From a checkpoint of a small transformer trained on Wikipedia: capped logits.
Each number is 500 + 40 x the weight over the matrix's rms, rounded and kept within 0 to 999. Layers, rows and columns count from 0. Numbers have three digits each.

# up: layer 5 MLP up, 1536x384, rms 0.0649, rows 1084-1167, columns 160-191
# down: layer 5 MLP down (transposed), 1536x384, rms 0.0574, rows 1084-1167, columns 160-191
up1084:512440420518576521435570496539468538532476478401553477523443432501471488490487498508484514503480
down1084:460436487551443521511632434434599483475470544518523464504529475534538505554490483521490529457532
up1085:469481430483560466508492403427527501525518418544509527458454504487438447480503513511457521492446
down1085:507447578480546523476424502510513467493522556490512500537562507456512558549554476519570554433473
up1086:440481492502533454442532428428424456477494474475508497543465520460497590529575488481522487539467
down1086:483459515474491518496522520487582483450469409525480467590413430496470537502539442527485498525534
up1087:508466434479496566482496516516476506470447467474549543370480479454540585439453489450516480471488
down1087:485538507507485498506513477467469446504549437458478481509451565494517520515551510432475482543473
up1088:498516440530471498477487518517435494472467506501478501409503476525524472493515431531436427479499
down1088:528438485457478470514508508514518476468477502473541463579527447482506489477496564534552499491464
up1089:482479537462454412414481491516479553497535488551486507477468411500480529508418470492473512530493
down1089:457473504540461427452503534512500411482498514462441528523508506472482450509456519508474476531469
up1090:511487474553494450543576534535476572554416506490534511493478489434458502453481473449475465456523
down1090:465512484547446474486477514460529519596510475493508514536448561567515436576543519481519516501429
up1091:468446480485507494480560526495521542509536477560489508546482537462462540532513534481492538535498
down1091:475522554522408539458450577495529570478529500590460510471430481494507583487444426515475529500425
up1092:483495491461542461477534497477530483470522531527507545516441583546445539465526497482515492492516
down1092:482447494513512507500468543463514518503502544511517537464467508483470575464500459570488488464429
up1093:470488460553521482455509480547473523438489477473502518470519546426453443518472497507445546539502
down1093:568431510451480562559491553485481510526594462384566596451463440480487456482490460540493551470532
up1094:504496497537530491514509463546500489432483497519528532481499485391507512453491482517510467565448
down1094:564472457495545518490487535523526444465556545477521472503451508551494495448448430587528424513484
up1095:494458483520484542562510500552464509525507524444497563459497494524481561464485450529501549494448
down1095:453412496547429558556462475450511443560540536467547493488488546447491559497531552496504486426535
up1096:518441518551539457488553474536484467486460480550482507494437543488439483505501539392526486543479
down1096:404454436627526459424514461501478495485464462514459481495507520455538455488519533533525476480479
up1097:554507531465545487492538509436509480513462461478557519487532559508492480485558496512573564461392
down1097:503444520474567493457514518524417493521566591553494533515475486513527478547567520595492462489498
up1098:469456528424573446460548518598470485502485441497541500512520488570402486486497493569520441478484
down1098:584501459530443500483475498526470499502470482469522528438498454543461554521530527424545547496501
up1099:498451508489478457557465453456472470500494518565519527407514521494458416469529518428438486493382
down1099:483507500517514462466510541565465533476424452481462483569516542487554490533459516481579482519554
up1100:521511489560512429482543485491501528526464486474514486474450441553494453503503424517530551464417
down1100:487485466534541589518506464493517465550516537523547479524521520499478528479535486492424493468492
up1101:487486478560523473570476401500535533511482450509475561491501504472460501429489528510535420529421
down1101:467496437510515493509575501511524464480420557524429448495613489560471501558499464506576539541527
up1102:511442484474517506436503443502465490465490487529505523478538444450486535473455508482374465517474
down1102:518520512506459430434466480513502436560475493496433520443473462463519490478515520520484533466487
up1103:480461492459497471511519427522512485503506453510545503535476532425480542507537497498499394495544
down1103:548477547548510544547474515451498503442596407520451554446544488499496476428453590490424487555470
up1104:545387522488519422434501493452541504482431454445562535508471505489482501484567526461511537547476
down1104:529397560476477473473399538507533461519509477475481562482460541538481467454507475544543491486512
up1105:459540561502564441430505457460430524459500470569497482394483513488481451489509520529593513537449
down1105:509500472512538452388544480487569434511537584569522528448450518438535494514522499594495477551525
up1106:459540532480501418430507454533470580509481448495528492510566498454518545396514451517478481499483
down1106:492498556487490514489516525547523491545418516462445543457436489474458468459443509504511521576465
up1107:466459542570485471559590404547577472497409407530512495442445552479507458504520466519453546545503
down1107:548482555513432506515445546392498507445548505516549553524496494449496484484560496513508497544443
up1108:436447510496500481446538531464548518498495486531495536459553467523498536530493525596433571506497
down1108:500504503536556513572490414507419529484506533515569458541519512491450443480528475441533384506454
up1109:464517517501478444421538510527460553506569477547514515507346501508484431510514504505527492500526
down1109:583548488508516485528493512445511435466499508498477508485536490470520508486485487551495522584550
up1110:579456467546504448526489447531518539462505457466442510496528531498485543471492477468461408471504
down1110:502499446514534475536459517536521519506456530472490520518543507490543487481535510530540568491449
up1111:469453522608593459505530497515414413469484484460520501500456524492520576513485420510454458508437
down1111:514488562497517434450464479453498439500482529443405534531465464527554415424522509504574430450459
up1112:493404567465497498573516522501445541501536472490496516492438501437494547440527504511492463538415
down1112:477529487551477402490485470483517523496522540497475482524457477533451464454499505486502486486541
up1113:463497434479501401574549548523464489480469484433448533458463484472462454524453513510534464482498
down1113:457425486514471579491419499533507432539504540539557528527467452449484534532512522518490488502528
up1114:492500425497542483437498468453430501556452479493497536520520488473468544457473436450523471481449
down1114:552447409491544559521508491507505421539469485453481522550592519502504557535453508555475466521534
up1115:435517411439523431516537434501518512446536408491465540590431548536410540475526566476517418427543
down1115:572591451554516435571561491556520466466531543477487495524526470599524516407496483455593496501489
up1116:509493476468543441554566512534541466500545500523536540513503475456492530484561545548498488538497
down1116:499509447493478500476476484433493520488463518430542487534581499435474469515525609521493525487561
up1117:502438489561522507493528501506484487469419510540488516532524443481513472477449463461487460582540
down1117:493490461506494468651521451498549500456550585476523480481580497449497454496467589489485596485380
up1118:448505483520520395506501518497491523529517534466548526496502524509498509458479488438449500459511
down1118:534509525497481481484393529466455544509542572526464431507478467494520441521504541513527545479457
up1119:469518531508495530411492509496512513522492530527528558490485443542469515400484568511558508455508
down1119:464455490533482532576432436502417483546477469485558427484501517484463549484522495586442458501383
up1120:376439513514531479547463506522459480520496479450510536501531492423462521470507477476451485493485
down1120:510612434520550501488504491496562508462472535449511496465507463501471420499435556481520566486546
up1121:490531474569532468492525468462450541560413486455511525554437535393506599454533526482528486500561
down1121:491537477491501468485483536583524460437494451503517479532562473455423451505489422525524437534512
up1122:500442513538507481501507478500492502521538509462548566494490548508506441505518580506390498595533
down1122:499457475512431420545478501457521448470479466518520473529481462520518475548528444507495501548464
up1123:497448576505520516470497489518525533471501448456510527463424575506501531482428578487530512469513
down1123:480535489545468464549504515477503552505412467466473386501534480516585553501446553556511503445522
up1124:474456541494518498520535495502528498510528414555502532504519535543532505511416518487444494514492
down1124:543588489538460526468500573491497428517528516500463550504509532496462465482467347426502472509536
up1125:459519482498541524487509417515460635482449423499519504508525510464510479462561493499466492479496
down1125:517527528484454589537465470531508550538496539458500521565424516507552502463572505582530414480494
up1126:498430470475525384539602525536481495477387516487429568512447473499473516457456553485523519513425
down1126:537576591468474496504472485574479516537523462467506472569517499560537472507532457459483467500490
up1127:526451543475499495562496520442483465521528504540548590446424461435507523451507478498511568442501
down1127:496461429479474473563503562445532495515534530510537523463510529557529519566363472531486475573499
up1128:409511422526451481475463455542446526471562507541498527459528458492510513504503436518547467447518
down1128:600496541501630493560557493445526448502406443524497500491491536516546468504450462506489513568514
up1129:448379559469522498498573495517523527545541465457557519560489567414502510516520562489498471476504
down1129:558549464490429544528482491498398465430457485494469547554507465551510555443477452478408492425520
up1130:460483518523525514533522477464488454520500448467462513446438469491454561496483492506519488470474
down1130:532536537512524524522493453523486559559578530392457480510489472564545500498457454461483460486509
up1131:513493475485469488469468515544506488534486525491499573485464555524536523449449529499499452491495
down1131:515478512508506487504462482491525468510526442524507447481560512467455511501474547499475496581480
up1132:530386495416519470575540521483487507454473484501429514537464404508509496385463469514512552423526
down1132:497526451396494503500516434512446477529469546501500501494571525486571516501507506382528523535495
up1133:521443511509514504564518490515496475469497543498510493463528542456480516497446561407539459518410
down1133:459483461487511482494514547525435417405508506537530498561574461425530508567527473508447575547514
up1134:443440460523561474507593475480459570521492471498505475506501462486465505461488550505425491494494
down1134:401496515505499577481491434535512496617496502469508508444506566506483494516523474525497452520554
up1135:426486328490538516462522456600560497426499486514508470471438494534465516476521470493504513529554
down1135:514423545475555480579480409468490556528496468463560524446544431582548538471482413510489540556528
up1136:557525546529528481466534456468493484444575399486507503504479480511501517481505533496458498497523
down1136:443522515562500442431509495527538495502500506445487496474507511518504524545549484556527470479476
up1137:517489510471478526528444427426515581501462479606489538496525480524479439481409500396514517471545
down1137:561490539538425491422530478432518473559553446585491480474516531554484553481569466429477482491502
up1138:518518483493515460495503485510533495551495463460541501511485412491515541525495463516466467500495
down1138:467492498526528529516470494500525506441461534587492459536513524534468469470493514485551539487500
up1139:486492510429512509475512510482539492493475378432463538447492495488523505514502554530513488547527
down1139:472511448540562487438488536486488422445422504527508478531503513496519501635466539464506487537505
up1140:508507471548508411464552412560404485501541458478550510503499463465453468452506507429443549488515
down1140:589511493458548478436532508507436506543594497506530463524426458544556533532492513486574497442472
up1141:443459476479605464495554448556544483431552496473599495473470532534512430485479516428507463554469
down1141:499492510549517513471505495548540463453503559521468486511510487559526425475551537495549535443503
up1142:425505523518519447527481459503401597555532422511498542525543474467529539483427562423610413498471
down1142:511478506468484518539520451453509454512533536483485450530458539559442497497518544519487559562545
up1143:478487508480536497462440485493521570540563519462511525529473463510470438494481540484510482522474
down1143:539435476498456500468467384511507565478593577436473520489529532481449509522570549498499496455482
up1144:450441416487562479548506446476398484417438423552587535453498552487486531506447511398520482551472
down1144:522573505484461472430531476523571487550417474443458526530580467506607458488515555558483479568498
up1145:441492450493535464455567505445495546438471511527524541532467522586481512529496516504468514525465
down1145:529484499463522554510452467512543481524524409460519494482538498500498511523469538489508487453509
up1146:409499494460521479452520485557432498509524472494537511467380537495517532509407520473491528508536
down1146:551415536507468540606548471493470497461557407477473477471567431418458518522538461524503516498458
up1147:481555461514456523491473526546463482412442473500542552500468440469420461448466481526510500527509
down1147:449462547549496476516467588418504442400533399509467478472571501444444502479472510535495557553486
up1148:492495462553466479490527428549518522473547518418545473490499553460521537480434439409512481562523
down1148:519515463454495451528466577600499494546507507451599437494477518502472486413591516545479551502491
up1149:554444546476498484526519481499467466490497492497437520476464547503395466494498423527480430437467
down1149:445530490501515466508455489490568520542549470443526485505534485450445527515521522575545588498481
up1150:528495532492514490500552498571533471447434414479465474524435542472531523506462442495512505447468
down1150:553484531502506476484529506507519516498487510446524572463535520450458461508538458490543463467572
up1151:456487446497529471495585468462474519501453472489528494481496541540516523489579511513507503521487
down1151:480497514435495575522467528548523509438562509481499536527618452516502508535537481475399512542554
up1152:440385456461523487507482527540564533412420484519503572524494458439473506428484466513492554512408
down1152:527509546518524542479512493437503448430502475480448467480517503554499517504495504537519519499501
up1153:441494469468536460512436488473537511534466449524545539483467487471480556468499508481425479465497
down1153:490560414536463560506494527521464499461542539502485513491544443443495481502479540502499547490502
up1154:503496511475537546476537470442441532500516404456508516491510428535528467458493529489484499483549
down1154:532507517509407547492475483478525479449415505557462546486515513454453448518555581456438569528469
up1155:477508492499483478480500442443455536537501492505520514524470415496511477464532455486480472520529
down1155:548566416520483490518469442520544586426548512471578476564527570509491486505482474514496474501551
up1156:511410510462512469519504564472510536538560456433579612493428501491502510476465527516512462476508
down1156:435515510477501498461467528460511534492515432479488557557565476532526549508495505528419590463562
up1157:453491515516545509476521508590456485539488467485506535493513496465482469470447477500422538512458
down1157:497505515482526480569503515476501488516452497422435512453462555562498488548496425457573452534545
up1158:484436476528531487555455499533456538469541490433543495498527484463537478467515602449516520521497
down1158:516480544501510489521459509516491566490576475472477528539453545571498490470504520559555508528440
up1159:525458419450541482546503504474454515471466383509496559471499550450455543433519501477459430508462
down1159:511507567512499506522529518457474539515498476534481506526482477537517470478516506480518443447478
up1160:513460438573526505553518525473489493494515501509495552505479424506521556512499459469521517423459
down1160:434435496493513506505518543462482459477544512529511538486582443517480488486499561542503546440427
up1161:485483521462529466519499501519468483477480487534559512449535523440503504443551549549450455497513
down1161:469437452476543490467480493478551475562561433476440491492495503543469494466500492590534504507479
up1162:481497472557520480439523483443460497462440471492475531482385535588531504452452511530482428508503
down1162:539541542536525510509473528527476524535494493540444493534503502544487419556534499510579515477449
up1163:521410484445532496587538500449506467466526481416484532503510481534500494477446509516455474502465
down1163:497465494498487525465501543534538490461468555533490453452572409524547509550398409538511453488479
up1164:452477438534531527509562507526550471475486500497546526483491531441432483483539550520434503546463
down1164:532481516509577510469489472453512521478501494538517522496456534491534493532554602496478482509430
up1165:484508510521528461529523490483515523504537508463541491524525449428459508462489487530443519465460
down1165:485448469515489466538452508535491433545513491518433470511473521515471511476465528485554403426495
up1166:466385526505514409432527515540462460439507501505425504492533475488419446487519541487497550484529
down1166:497530457444483476484440496508545519513489546480434491507469456464452588493507448497553484460533
up1167:479485564475474484470495477552377522501466477428464482515490538478471495465532532516469516538521
down1167:513523434511466515523446497501526464545466561507578488570460511508542521475546474570502437504479